config = dict(
    d_mlp=640,
    vocab_size=771,
    init_std_qkv=0.0395,
)
Each number is 128 + 32 x the weight over its row's rms, rounded and kept within 0 to 255. Layers, rows and columns count from 0. Numbers have three digits each. The size before them is the row's rms in percent of the matrix's.

# layer 3 MLP down, 160x640, rms 0.0725, rows 0-159, columns 192-255
112:115142153125120178110150184143145092189168154159186163168155164136078170147165109146157079168133159155176160116140134151139117133150130153105127143160170133155137117167156149166160092148163114
103:114122123104114072139101131116092188153137132141168163146124131174101163149094137145079078162139132106142125073150132127163149106126217098161089125129119107151126095150152137129114132171145126
093:142133098145165124178140122172165091095138153117144164151162191141121147135095158109107057142119138145150122076150161134154126125178165143154153098142154139122178144144150072128116134122147148
117:139167157157181173119127129152099185198178209142120115103136180141116169154163170149167187170142097154182108154158104183155102142105169151149147131167125163156148158139160196116146193162106106
129:181144139124179134105157159151167104079144180115163140109152170159118144156193148149084071160158156181145139155159170169131107128165148143124114134162161170124134164152140132129141191154159127
093:109146109132110095092097180171145097240150116173166125100138133134087162161171129185148182131141096069156144134131126092113079085133111137107135079128117110062130106138135139100140131144153164
118:120105127122094101140116108090141097128114100080123082125119096110155107085084117096150170085127121095111103101088124095097084149134099132143107092105109061092068112114091116114092062119125154
107:177154144165142141121159137137061127094141120162169090142150182159146145151141142187115161167131113103155130186156134168169095117139101140162131142161186125122161143152097169160148148140160108
088:148167157212131120167163142159130155138182177083117171189119139166134201144180134096186096126140101104155145136140154188122150170102126107161173177155155129111082156153143118176132147152078114
087:136101101070089040117104165118147092066113126090116126124136094155111154152086090118148114089136132095145130071092155111109145126126144116078099111096081111113143133104105106125121131105073102
085:159139148118114140070148161094101155112088109137108100083104108078146093119161109107105162112133091139107079121087139135144100110116074132102133109093110110106152086131121094091068129145124109
119:153134146102140171164146155159119192097142163165129147185168179161136109165180148164098124167136199112145179183121154133162100138100138164147109194151132159165141145124150178156128123169167100
158:110105085082095126140071112097138128145110118130100071115080087095131104067097106094087113119113128096098106113092113098094082127091123102129126113083102085095089093106097084080085103087140125
134:135171188160185144147182160153121189208147167133191143149163199177127156164126146150139125161153158157154157183162144138131176157148155129169142212146165172142152165135140149164124149140142124
072:080136165141163156153121136123109168134183129124099127138190108174171113132150131039070067135153104133114228113137163051163175160186163131150178090132172162174127131114173158186177152140110184
128:149175140173162129100196146109092144126132122118162138126163152144125141155180137148144091135193144162180189190156126154166150111139101135118183135159159194133156155173161152166151182178093104
072:107139137145143163089129104126063115166139138077168073158191066154114118121161156047181111044138154149192088133131113100127137130150126138148136119090113096123154134131101167142107141124164127
120:101119133062093158140116087112139084058113099098125128099107086089153063106091077063106121131086093092075140150105100074098172116068119115114078093097064115128143127123133110112093097103098111
100:097078143122109176111131109127073144111120072132086127166127071124034175109132144153210162074108167112144120118151134110091117178133035167145149159153142084103104123136175158157127068099067227
148:096105085097104150132082073074120118155107089109103085107094105076137133064111079094122079086130074116076119118089093099116130126112106099099098124063081084112116086115086123108119100108123120
093:119155142132164200155149111169127178153177104143198197080112162137132122126155100115066091171066167135139157112176121134137205128156203100095126166155132159160189149143109158151131190111142132
074:206099095070118176142119176154144007120157064075105120135161114172155127134100132139038169145175169114102117104118148169130108134128092111104089132116083119140141137140115092146061178155086193
100:107101094081078134119132146160125127137104102070119056137129109127089093101128134068055118087131168067160115048148118112090116169113129144117112094094110075098157087085106105120080104084086093
083:138151158151090120125131094150145201149115172151124080113083129117152141133162178118108000141146140145145061164144135110128171139120123130164153165158122112169148151168143095157143125114063085
124:121136141159167064125180111161140117027185129113175202160100166164081058180167137124086097184128131170146125174123159159170196190129180145117147167161162194114067157150122173138168138175142091
109:084078091104054036088079106145240118097124079074046121099076093122090162104139108120136121100165081091128093108143119102100101101111118129099169118123054138071142142133088116126137138124098143
095:169134142167134178138148169144104171171145132155204110170124148144176142098124163120122190150126108165121115125166150163163118111160113168154146088152183158172175142142133145135077073107150107
079:117092101140121152138124045135145153101111117113104078090120082108170148095104139108135165081120111111133058058118135082135163096100097107146085111062087111127137092103110107074122108066109140
090:128062114128046150162203112158129091102134111073184153110126066117142112113124164125130075128166086121097128109174100139104109121160138132149066126110154110165166133105113139160132124110038140
095:145138164062157000183125149161131132163169135160124119084165162145112171139106063120146078118113141121093110139131117095120102085124121108124132148130137113114108157084148099136134101098173174
130:144155171149167157131149131130041167111139128149216193162130169171120151155152165169124138158158167176155194188153155136150171143129190157195183162166162178140175141157134135158137145159176088
092:148143126127098072106115143123146043200083167080145131114161106117215090104089140110076213119127090114133101132123129129134158125141187176107096164117090133148141093148142140100145151081094095
062:134157116151143113157134170116127176196120101160123222070108143129115145174138167174127151185093057128144117115103153142140114105145110094093142135128140108064081136116165123128100109105074132
074:089197106145067106117128165137127109058074162210103081166086107104144060106155137139089123139094134105080130125135097118117110118076085124069077137107109062159142118110124118111104120117100182
115:212144145151155186165140109150089155144164114110195162137122136110098148137119174099174127142128141168097177123176141167113098111133139134109141130152149176196106144117145124114176200132093058
094:145142105119188196079105179136247159124135140173136123147117140130157102149130112124156193173147079182127139142090118115128100117170170173067123081155125121122152146168131146141116139130163054
093:137150131136133167116145179156023138183126183107133139173159200148178137107180144160118064155135162141147143110116100156129176123153104159174152113137145163117107104184090146119124182124134154
086:118100099114094246051157140161082138156112089106119096138133189069094093122110149095240094093098084089081096098143127123155134129115125153122111141123160147145095126115122112159109154143134144
061:103137113084174059118094050132148118137092125098147146115114147095084072137138107093063138116101127161102133149134128148123128147121166114135091140122107160137094134083159137062143123121149088
116:123067079091110188160106086131117078128075088100107069083115121091241125122111089118117120122106095102096108087109157123102138127130097125115126127100126112136163093102126136113138107103059129
104:128114120180115116124172198168179144135163096144204115135127132156075126110152139107151177148133148142153151157130150116154127140128189149201170080153180179171120145132156133130137144133133148
100:120133151115093176146146087154030120069161113136153091115136102119199093111150128074138142133110098092127090125140117142139098122103134118127160106138140066133109110119125154093070120122157097
093:081143072103167124128066170132127142079162122094143126104181135147085156147187154154129083088120081170117110157096149125149107142130135144158117120113104124150124131048109058159108146117117145
100:131118140124161224115122112100124107197122087108171097097081087118161161118108151142110183079128106144079110118124070112078115116128103113125118134123141119128098111095123115113128109132190210
115:146122140156170110109136187148070153165121118156175191133109130144087122128161180150142159156160156165167144141134108189161165172143137175202137117159150164120138152166160120151174157174149147
086:109152126120137191218094185102114102237119108151125154134144133097162110138116131121121066150104122074089140076117032121103165133101143102119128103091083090138111166125135145095108113146143194
108:176145179148152139092119147127128143172186206173153191136124132123119186150139143136122114145131144196096186188130170143151131146156130108164152138127146157148108158125143142155160174174134207
091:131096154195147158080095110150124149144117143108144077083166153110134108162092128099196059163108104140129110130184143125133152120116175111113167143124115111140151137112113166183133111173128153
090:169118126136105005121131130086059108194131057125122157137110071168182118127106099115189233112120120140101167087118130158102116164125137132149154141091144137096111122125192112170183144134120171
085:092161078117104052054127055139102169150109101166158127122126122139074116109121145157116173137074150158184111171120059160157029093109115125155196132142126146113138126131114106052130093132120121
124:091069123108126128112092105109163112048136081123076116111125083116173147077105112125137157081095083135103091094101106118122112100109060116142138094109102112107111129136089151108085152112149122
098:116116127193107060136130141117100141146130167166164147115156137118138140160143134172146135171106162175139131142194122147133115119162144116133127108153122097152100090144118117190133099136108102
131:104103107100093162111112089098076127080102118112116073047136099099146117093081066095108137125096116097083107089134120091101078117073106094140067103099094075133163098077097109096090117093152162
136:131092136067090214084091095077131102123113086076115107132101089094119089127091082102118044107132099088112102088088104115094052106108059107093086106108101123090098111072086099093072115121090107
096:166105113120065112135123132117189126073110126159089095124161093125121153145097092057074054139134107102106128096121119135157125110159106144051164101125096122131096072137115103084130106111126114
090:086124115110090132108093124085174154090114088139091065108084102042186061102125090088255129116123115102125139116138146131155158140059103151130137141138138108106101073132156134123124109125112124
124:164192133133169153160140145125175137129149145152152176133106128163099127127127171171115089162149160168148140141153183179162126158131147100127107099189150144160127188154161151142153120179076087
127:141115111105085141114108104079184117110090082108094091107108084085157112113092085133124141112122076128092128120097088102073092117115063122084116091071115096096118129142086116136102117112100102
103:096123072111112079135089111149252098186094122130053158129097116094092085119139108145042058098110100127109118114085074107113095161158117126100173123142067073116135141139113133089161104105161154
067:138142081100159139096115159132201117156129144130102172105119151125091156133162145090099158103173074125116200082094089125120130131150080162136166124122154100081147135108154139136157120112155104
097:147151134166144185146151122159089138098103137134152144137147144150166209134128197159208125138138167168126118190140170159097083149136146147124145119106173128107145138183119094119120144120159144
126:099118118142091080133123095133110169152061139119133097131093089085153121097141091095144133072105127092088103053104128108123116110101071102122114096081112085051111093103105120124106157117132132
103:074134096115132077110115101099172138091097211123088067159135118166167175111126125160095180118123175112103091103100129093119121119095110122135113165111100061086092113093069087092104155072124116
101:155141153157146204119156144118117155130131139151172138190139140158050132148134130156129024152156152148153176144094082139157120104135120123157107145127173157122114144128133151125127130110165091
082:117126112166152139094141137174137131154120118118133093102143104139097115145133096220084192130140141110122137176141115106082126121114161133147067115097146101167070129113129140108148125160172154
085:155142122148090059190141114173154106188127131171153103124132178156188106136132164140031081152160143135145134070133150143167135074183098103092073080091126122124044126171121192123144097158163156
073:130093131120154138205124118102123113174118131134088153140099125157143084129102125079143134133097169084103110125062098117129115196174115157129157126118150186161130131105144115101132165113204020
096:149163167130146169124103146109069105244121161172146103132167157144138142125167148167146160133134162121143136130142125133140157137194134155115163137179202156168218163167143139100149142118108127
058:125133149150150117123139152118112094184150141124137211164095154125092095125163139162047042178125181123121123148121147146151090142122130168148152192150162151138114150124140161108160148175147169
083:129123104098096060125106115133109147196172125165164132109136140087082161138122097146141200097090138101106110072144125111127131157164143106146082136128153140112111076127134127087135126134107130
109:176152164143149110128157120107111106143169175134171156188154163182131142151148107138114145166130170168155147148117182185139122184167140168136201174149164150138137156136129160167131178110176128
076:109133115114132061136135181128153082055138116100119202126116131115174111151099123144076117120117114132153168084088119175109103097109158140129081145157124147164129129129108116074110131132156102
092:156167116148173026173093115132115109114171161136155121115116142155090108145111106160179108155112143213185105194149145160143101098105103146102113088176114124189137175154131147134135128129096183
090:133125105139108183160160097081082127151132119153104079105104136157123080149083092090098217119120158093111110133096145085072125102103092128100161182120089104141154078129158169107122088147183009
100:152151121122194191083160117152139113085125090160187104170116166123111131140096118120157129157121143170135160202153167113124193115185168116137097108131138170166089145118184148128161093143114150
103:136138100096178229133127104123110082000114152099113144107090097107132052110121178073178111120099122162084124138109092150141134121100124116151093116087080095162117127110095107095103142108096088
120:171150131150170123124116173168226143185132114149134186163183148154100151159150148144118114175136144181128131161120167166171113184190168147142160126147155198181169162127165144158162147133090135
109:136164177112166107118137151144184175113138183201156135144164134138109179139135207132140153173147128142152174150156172148143189181080202147183118161161136143188165142172169126131169111156184159
075:139149142126155197223121119111166127116102091104118118099079094099199137120089119120159128168150147118117109177137154112094132152153137128123108127143142141141142118159167111086123120117151095
105:088145139120151034143166118178133144104133190159149168133161187188087105143150169158153105163163160138150161196160216174137134133111149121154187182174179187093131135139125138160198094144156127
127:119116074126102074140077125108152103128107131130065074084130139121144097094152119103184055108119099073096091103089118109119104101107047143102132132106094121101147108120076133053092130068125115
189:110114103111081097095100064089156106116103118122084049132100092080136098081120097118094179080103100099099093102093104093109108123116089114128079088083106078119141108128092095108077107096120158
089:134163165101107159154151147136131139119112193123143118120187123156070112123175135119163089154135127110165118119135136113102128076133142116125143092157125106153151161145169132179092173120145160
089:152137120130113172121178118123106117244135184098157163151109107128144117094161160125171096128134139116158152119102172093152210138143169147101106172128082099131150102126124164163110091123176147
102:140152129196140101169127121163227116211137118183131174143124130168153129137131148094164126175155131136127132124145148092161165096161112158165192154156139115128114143138159155178104190144143101
092:110129101104071159106107080090067116206110110150096136164067100111122184116102128097063075110147127097127126086139134133141170203162153148076133104107135093121138150172139145104133128076051154
095:094086094112115149135092147186124132160124145147110129133157067113106158111109185138075120058117123098128143173129122132160097122108137154075122123129047093134139109109085106091135049127056076
110:105107100128106058170100088075026112131109177135036083125067144111176100134143079119054168077143099097124111147136093108153073147100145109126114138107060094108115090116133101136120104071153128
110:084126137109134206050145127129014098085125121111091153130099150152141092130163155170178159104067127112147136130130139153151125115113105140140111133108185188100095127115149139183151122135103123
090:109114181176182147129183092108213139129154126117135136163141117129120156126171201096000167143108163203166114121134147123141123119145158122159185149113176198143175128142163156107163141124150156
083:090140125109148146079145155098154148155099146146104151148175153154092093162120108103095128146174104110125151167123104084178114120106097113199135107113103149105106123091124142121146160168111101
088:150124168110179032141167083185172192086120182162181090131127135124186140127198119095079098138103118194163077176138125100121173143139181113124119141147131135170102135156105106109123157158183018
090:142148090152206205157133111108047098240131163127055172162141115106118107174165200113124066152157146088124135162177101172098127148122094123115133106140088137094069098126139185142113148118101099
073:118124132146133239130106091158131202065124137098139167140144097135113184117126153169056106094150151139115159161153148116088115130143110113152136132114125164148134109133130129174149075091136183
089:108137145163132081204137068148233119133116097083098133100056106110163126129108132100093111109139188119105090161134180126091051164086127103080114126119132086089122110087149125111093100085184106
094:116079094122148202148163135146144101096094136163055142145165141140126137125098145158144173127090144118165129139099142140136156136084113127136151179112126132112129138111118143141165115152181096
067:127118106157135107087115118101114054169153113162125125138147116147081144131116053181171096150082088108107162119115108130169136071107113112143043152125157179144164085140123113071136115153136049
051:133150116112127174098107125149148116174167140079133135111065125099165100132154097092043197109160100131133108184128101131118140147109115138172153129138089158110114145141157142129099126148163062
070:153126147144093160134113145120095057148126078117110148146150084176082075123092123180189135103137160099131183115122101147144060147121117114104135073138136138163160134144146125170180159079146160
093:131108141115094119070111142093209121020107121135065091133096105140102108112088081117187175125106120109134135104112045118089091056092109058125132123108109134129138104099114142119157124109109161
104:120142121148157103186166127118156168151142135136106162136167144141125141142135151149215123133168126149153130130187151128150162167171189110134145127166160144120082189135134142182183158191151108
091:125081113167140059176079092092201172120115142097093049141075127096133135094137111082143186069109095135120138132080124111067132129129122138129119153094092054129161139100116115123104103121120150
062:150173139126180113106163107107146165182126128129137112139197087139138127133101124105215139115176186125167169151169125111100115130078150189168177159143143108159111142127141126144107153108193179
084:120146128126124107160120099104055070210128118125151055134086131129137162135142148128129201119187129172154086122102123097146113126134170152091183083117139140169142138119072122111107170115076106
097:136115131120182160192143095098068209156115214169138104112151178171129115156191159137151171150174116178176117156137084147182166100142175152159143168159140142147125146137121129121128161157114132
091:155112124150132034099128152196159119054106136105157127107106087101106134136150130111041154115139117153113129113116110114081121135099207128111128114100083109139147142074108126151114169100105097
070:170109117109142129113123132153109071116167135077140102098109131107138139130095149092106134151135136113116091153143103128099064154097134104037158118139124118094198148144121127120125186141102116
085:114159153105145128071118139132145074182147089138196184161146138203106136136149158172158121188129062126126145141160125145095155159124087102142098155147137172112125144148152107130145130105127142
087:157161125116114117112121170099160087206107131089151118129143123129148075084122098139185081179149074112074154131092105086100142128168115087080142090162152124138044130135100127104073149140136098
094:150136130134147105123107153100194055192139073109103160091106127080117106160110132071102178114114107161095117155039115091124117097115141108198152137123102101144075089125138139140146123120107161
106:113119127061092030163103124106174080126096124105042134134092092058054109123119106089198032074085137105129141092128127122098112189106129127093042108102090101133104112104105110119095115144118138
093:097126120152121148116131103124134137155040092123111138081057129112165147123108160081087113090112140097052090078111116114126072094104108122078099105089124097120087124083109134099117111108155126
089:104109107151102110114076108125078107027119112063084110122123087070157111103113073200071074112162158117128078085102118130112161116108109105110133071104069068129191103099098095140104180100095138
104:154136173134181220110168133155151116102151104142179175161140180174121135121124131141181163182141142158184170142181122115172128112172154117127140152153184187140122136175152145148171138163156116
123:094098108103058125144093082112144094098101093106081042106115079125142101123091093127151169070136100109131078091128121103103132101126082116117104091109101065080110104108093095128063104093104130
090:157157129095174097100169125103103130180146109159089161084170159142077136121138116134087123107194139126138180119078128136146134114140087155091095158135161164132076139119149109140158118172108200
098:103142108099138146090084125142203120172152148138110120150111135117102140144108184125096154112100136151089148191134163179131102097138177133107124151137085115144206151129141125149099162141169201
110:166139143124156138178131163135084187234155148155173140102165141181116155135176133195143174164157194121148152126135165147166190124143183154152177145188130177157153189159153133169147150166113150
123:122117149111143167152154203213124147146127151138147178156134168133114170168149157168124123171128182154180149154182151160150135139168153126100172144158174141134116146119164131134157137163113136
121:094118102100106136099072094133151079150078063112107090116114092104113111093100068107144168069075079094099155148079113099083089134098116092114105098085115106095144087102107077084120078098099087
102:109103114058117134115081109082104093133115111144072135137122129082144114072110070122117146092072125101058088120087088096106133131138110095136089127111093099135120087130071111077101101101123158
124:168126127127184052138186181136050212069159186191165131153174175124178161176148123143146097177155143163174118154147096148158174122143152156171159159147162149163158148165137164149125178152146067
102:112131146108191024093140128154103189188081170099144178176115110118160126170114104140195180125158207118200150134108136113181201141138165180132141138163114134152161152153117109137161123176151110
097:112118137087088126178114114095100097028126115118099096076119117127157102127113082092106079112116061060097102112138127095112135123140137128122106103106131134129115110083115123126069082134115088
123:144124149149169194123137136148022170206151136129127137132103182168113124157152116183184129157151145141182125153160117146204142121114115170174150187158129142101108151154159141190100143200128139
088:147115133108114214086140176098113055058087149106115108120129067117133072129110063122114130145113106072120120135064085106089067148095137114118091130155102113159196115138088169127133114130165070
111:097105126123079146103109084120150096119104117081107099098094117116080103123109126078081184105114126087103109046118111073091090110110098106135088097090117122098112105109091119110107098097109115
088:124104113110178132217129178154097135052142113120142149169104182152184123157135170165114162159085135166142097198163087178167160178130151137097084137149192176117091183122187114157149130152067097
139:096078132115062141101113090112143158139128105094111095101128085081165118078107087114131140073095077108099091073065064083099136067087071100139173118084105116075149135098086117144115123081097165
099:158115140163129143098137151119090150063159152117177150118187127142146143150149123150210070126178129112108169089207176123166157178157179128136141108159135164128192124191139137153158077161137124
170:157152139152145128137162216152141153117161138148151212118145154184083130146137173168121086187139165157159167150152146166147149151147149122101162159190157159136122151137162140151171149154181163
109:110144141130151064142156145141053139143125130152156147098107171140098157176131105179134165167184096155132152206138139208148177148156168143139117136134139131138158151140166150137120114143116170
096:113124132127156163125139215160098148122116185101168189149130152145136136161136184173193132138113141174164161169126143188123121123160069151172162085134165142148127168146125119223126080165090126
083:110106152106128098118131130178153067110101122095122134127124161134072121148134134142054121089170189139135129093100205137124126122151168181127127114110144148134131150103111142123128126148130089
098:148169138128090127129151119139175081076145091150127075133124069105139089138126094074102138101128095109089087094123110144114135086092078088119098104121110083121064111136130121132115135170128118
089:077075124184111081063119138114175175161097154160149120182167160071182145149116161141194175105122143090098177061122121132065143141118176131153096143107104102152126131127117125144142083160176165
081:095142131190141114124141115164232095000140108149139124106077160099112140133151148115019119148138109182090127160155145138119118136135159104080144147154103157133141130117137128116145150173100192
082:107076151091106180189149149142125218183103147134157144095131171097084168102115136130142134149064070143118170090127099104085146106161174150108130111132099157098121119129130136172120103120088133
081:121113096105084151158084105104165121129127104075151082092146117084161128102134108097123065052117144118122078102081097127117111151087123115136141178057102071151089118101133149095107089090145086
109:168161145107103070068171129181110179162129154129168171108165172154143153150133133198118128181117198152141160162176143151156166172120177126138101161137149169171166147139141181168119130107102149
087:070108163147107099108136110113120190036089173086123163157161142127122110168139205157182077123128183084145165103138132120103136158170158132136181143149176110158109085134145092119156128121097088
050:149161143148177156155119147148117155102134155156157117081147137115118151147164108123252105154126130147165192161128156128102142121097143128170112129110146175140090134149117121115169133124171136
101:136139123169096138087108123105053132112139153158097065125150142130158104113109143137184188072094135142137107124142098157108107097137056111099111074102156140093135112123133115097115163135103089
103:144122101146081172146101145114147141184148135134089091118180112125142173091091139123140059135101101085101122061134132097123105165102099100084112145138097136071132106093113124138157123114147097
111:089118130126078142153148099096168127134103116136106096127117098100118128147134133071146078096079078103152120123064115106112078086083117125121152109099110084063053119112123121119128126119141126
067:153129125141134160122114095096102102204130193153069109091115129124102129126163099131117180140129077121131107118159171120150089106150084142110109134139125112135135169124073145165147148124091169
129:133153159148150114166137149168106163084131194145166191172135188132125125147149159144135174181152195117176182117168179136146191163156167161173138121155140190142141171146146139153171129146093126
075:145129105123066085119108180110084069144154133116104129132109099143078137140109133129159125125125144112132117092097124136112082166121100159114161156155155121137163116135139147114056140123068074
080:138175097161162091117142155187091106215115156142103167166149183156080114162145146170207126144143158125135132128200162157078144113129095127151104195136177133117107174132125104130119135155123178
095:129124114162106154087111108142199153128114096144106139138123118165076238075113153149118047103099078116105085130142109168167159119120096122107121097106117167138070092132163099110185106103097151
095:135070154085075134109095106097033136043116084135135152116134138116102147117127104073114066104135133116062100132172103084141128122129110113102101136128131104152168077083082097119134066089072152
055:145145162111169093155178143122108156124142164119132130129164103145146137122161124137175133135140094147196134163153125136137185122156145131169170145124138132142120139115131131093140118111137126
090:117151142179127013206117148134177166051121146155136147185129113121058112108088144150100119144132165138132125122136153122140140101103144074142142154169094089144160136127121117100140124120211214
090:120136133182120059121116118074176129096161105165083201109139149119104190127107112087122099129115136144142106129149097169157212139119156123126116111146095093135116150151160094121170134131087183
094:130137169138138103121132127184093112102149135098119165167099171188145195137104120167124176172140134076142126122171149155115155118143184091119105169156137169129105145128109124140162138172085115
080:165116090071119066168105118071178104130127084148164131114104116123153102125059090090133079144120110117098089112087100134076074078174100122104095110097094115124144074119109139084091117065216147
085:131093115157129181134129090150192028087133091092062170101124081103114146133118117130080181093121110128108103163108133125186108070110108124087096093107136146153123111113115117089149146104094117
098:088119102136101099169106102112055106050115105129124121086210107103153164097119136088092178093125135097100130082078062082102201134106107077113165104094106111126113098120083110091102143078160169
105:124132101142138105147066112082164056150133071133101099125082100082138164095140072111079106098132089115113076099094088110104140087138133111088084120087094114107126117141126149149149102138086114
073:101130156123064112053155123122072140023134125150145105151084112147116032137107127132062093112088153126142112100140108151151126150097160130184072152140183178122146180124165098150134171165176073